config = dict(
    num_hidden_layers=16,
    hidden_size=512,
    num_attention_heads=8,
    num_key_value_heads=8,
    head_dim=64,
    intermediate_size=1344,
    vocab_size=50257,
    hidden_act='swiglu',
    norm='rmsnorm',
    norm_place='pre',
    norm_eps=1e-06,
    positions='rope',
    rope_theta=10000.0,
    rope_fraction=1.0,
    qk_norm=False,
    attn_scale=0.125,
    bias='none',
    tie_word_embeddings=False,
    parallel_block=False,
    init='uniform',
    init_std_qkv=0.0267,
    init_std_o=0.0267,
    init_std_up=0.0267,
    init_std_down=0.0,
    optimizer='adamw',
    learning_rate=0.000661,
    beta1=0.9,
    beta2=0.98,
    weight_decay=0.27,
    lr_head=0.0045,
    max_grad_norm=0.5,
    warmup_steps=361,
    schedule='wsd',
    decay_fraction=0.643,
    decay_shape='linear',
    final_lr_fraction=0.1,
    batch_tokens=65536,
    max_seq_len=1024,
    doc_mask=True,
    train_tokens=604500000,
    max_steps=9224,
    dataset='wikipedia_en',
)
Each number is 500 + 50 x the weight over the matrix's rms, rounded and kept within 0 to 999. Layers, rows and columns count from 0. Numbers have three digits each.

# layer 12 attention key, 512x512, rms 0.0357, rows 203-213, columns 0-255
513572499481523584535569566567559543501485530450469484495551492557443490536539497514571464468551558459417464580507542457451583507452494444586540503522552487472517552436519491456549458598554519481504432417543523489506513528509511565499588445512444525455476406426528491479516519443500555486564424523483520408572498560445585428432479431528552570455557512482468501489406553488489458550582552397463448510487470491504531481444517582518504486552498448525511519444508476558495470560470446527446520494567512564552461536429509538476481541522487565558432510604462558456496481549566442537470462457463547476530504557504545530535486481566468447495540580588449480470476577513553487530492511490454539565515503494540505376457525526497520417472529511517570514530513462511502500563498467
595541476496519425531542487527513493534488474495477538557455424448506606494432549477488493486427482489502500524462444569556498530472460521554507487479477554464476523490489478527493498515489455489443532503462459484421515487493565527524472480470614532606509559513429487468478437417467484522498503539569500432526552581506551529465538582480585445563498398550468496558464478482507442493403515480533493438478467477461468495499486459510517435521516479482573500582519535518451518464480523480533511491528464545478455455519397499514484394501533457506475591499534448444520493512421602463579457540535458574484456531509503513508542444504516535467471502506518459528448541497459528473509432485480471444434513508630479526497518449502548472496477481479450435469502489483497482463545425
553527564527505461457404503453587360485587442519565478578531496454538426456464523461467551493500398474511501523548471492540410509553488560480431540593534426492492560508509484502537518411514478579465467584516496580459419586482566461545539441462514573598508548539476507415552510487351481557565629516490458552506567547607516485445516574524396422535468500504499432449516490474492433449492580552499453474492568456462477524509473384461527532475513560516547481458567547488490496461521625540515425586542452486498429435494507509554433461504576552464478513562398452485537491531517488510437568485552484535444474448500451521490494496493603484459507506441537567543489416485547492435530467588487462607494563442523422516615503462483436464591475484534380514387522506526490478500426526
479492473477478617522508549572574466595464546426471440447493483613454509514525395482569458459552544514399534481626502405445485485463444516548524529466453473618449479444542471487604494611583439509506532481508527439512421580571504554492536501498465511483505498485581443528484473440471522520561487479483506411529497468494642443444442505505589567475507563392511500489504608483502397584480600474465473497473553524401627476459473576446438541531468543591438603459601525498614495635484432552464499444511454496464539524449440564443500501466492579527502565506451578529442470485580388443474453521438504479580535465529498482437540531515516547485537559497503512555600504538545483521543541536550571577491416443522490490455552450456558442450533504539538508514481365519415612497523620
531462511564493545461509505531433500497460511477453537460509533454496497522526513603504444454475521458506516644513415459560492459525524466467497530481511599432516464472524513598454520501540517453531402481558547510521524468528515462471521444468536595481429573437487452492463499459492508524534446598458511477510484494471501526531480556452518501500509463505471491494496504532485471509506498527518461443523476498590550507541429473448547542472507495453557532493497512511458481531509553425538499456538535519471425434532548507506489398527446543542448447456565456470591502530425444453549435445475525490507498516557464528477540481507570475490426522543458540511474493501485452469520496470454487489521506472467555554599407512480525474457478515465518448478523437448474548433542521
517549479513557464425461595502502488430486466562476498499476419509505454561523494439567558634538560543496540489524529506450498504412505518462433447527514499472488543538458457579529555509536556571520547571527538529478490500452558503489518542479548528576520413556514403454560586523530533414463552513520496583457441511508409517421582520525499460514493491467490520528522468504472474583459446480483501568455521514490481458577470454454530443465531433514407464475516551518496491478493515502453473532565563546427441410491459434565518505501528498511510552454477526459509532520427441459576545541544473418576495489505556462515466500501553570490513496429461497504556445563468485495533464552545513481540509519479490568493415482522487539520592507462454418479473485502495462554514443
543464474592505520514472520533480530492420513598526532496561491536519395543445467475494554550466531546510483498499592518508571459549431512481492516530478455483493580536499590494505581541411542472496468483505476495552491516471458534471498477489517568528494604456530561458533531462500482534578508496541423523464553437516487524510421501486482425506481496572551437527501485592551521432507481453544562549530464442440406502509439511476473528491474525483532502475496523562522502492472556464495488430528471526527419502531507493498442437541469465462477537495480419524548566470509478449474549494491506466535502466473488508506520505547560543583448448550505539507551534526449478447440559536504478599540447409519470575516534460468493477409496516509436510440478497508499561446490490
472515453502401505472502506486456472456635577550469562471517560505612602560473583482428471499501517419462601592416573450597452457530565504451562473533457495432482489491483491553418500486408438475463471528451507461537598338572550419503414542548468467530493578487521513400516480504527441511359518466481566500494452479481497427555555554545522433522559422517523581498448554387460546417532439577514559437546518524544494497514546523514510513511626514411535428529461444492509472403463570421520504608458508473511496514546495512588376385498535563538371470546561434477638404525526516433548514491564559478405571495489524554524503484488571487489536479513451567479546476418460506436321462447492548524432516448467481459502466543458541516471468484568450397524499473487542471556527396
483495599481538438532478569408535498511595471474526541545517578596547511452587414441415510520545510504502452503412575488431435512425518532556582493551515383553595449554530548485481468467408532530479538549479503597524472563504468507468587509405530472513483472486482511467517608565501441468524468392500446533482478482473453484493512510533403512443476547418533487501514522418491512557527507451555463564479456566491516526587548530495491413452538486539424487578402519526543443592573498486452456436533480463553582500448496492574571547483525458411553574523467589497433539580540478547465562477490497502466510477470554429572481484522478479580546536554643465490534501533501515609469462586527486473508491512472414460487487543597451588529514490471449485534521524573449415489453482
505460528476464557548451627555594536561477382529536503469582393459517447465427516556573461490452485546458516439591371516530466539569542517484478442531483549368449531502402427558475507594567491554608520485539436505479464507411463471454478511514435527552399493509568479553478494510469500464471526583473498430562520507576410491458452495523409547428537495500469469588435375455513527421557611486464483457529630475502470490489463406511469538614465520454424557490665425497433566527416474556459518568573582490566376481455505534442493461519536529590470531464362493487519511495433412602478467435423530488527511491507485468523427432483505501429521524500382521563434402541520538476522560609583438593538575455455511585448526445487618513459582534479521558436509560449473629534502693
442417452447591527482467603501482557552407542476598462554530466470497517580527419441547536453473550466456493525523491301467484545520438599528488581516480480490560512507437467555447510496592408444557469522614465619446564516559542587622560544487403568411515431450488538533510535478478449482501532513498463504563530448506549437444424387563488614530512552502550417460497620508557487428503532527409494439449546504491546497508447488565550461548552580556555517512597437574488607489497436461375483509502504564476448471453485479587540494545534526533458422489492549573539551552472398437449608484494544447454468511525514493492376590498537444407533593461447522509601443360454549445529512481502591461482486463441570614536468469533480534473536578482507549438538336434471599535564592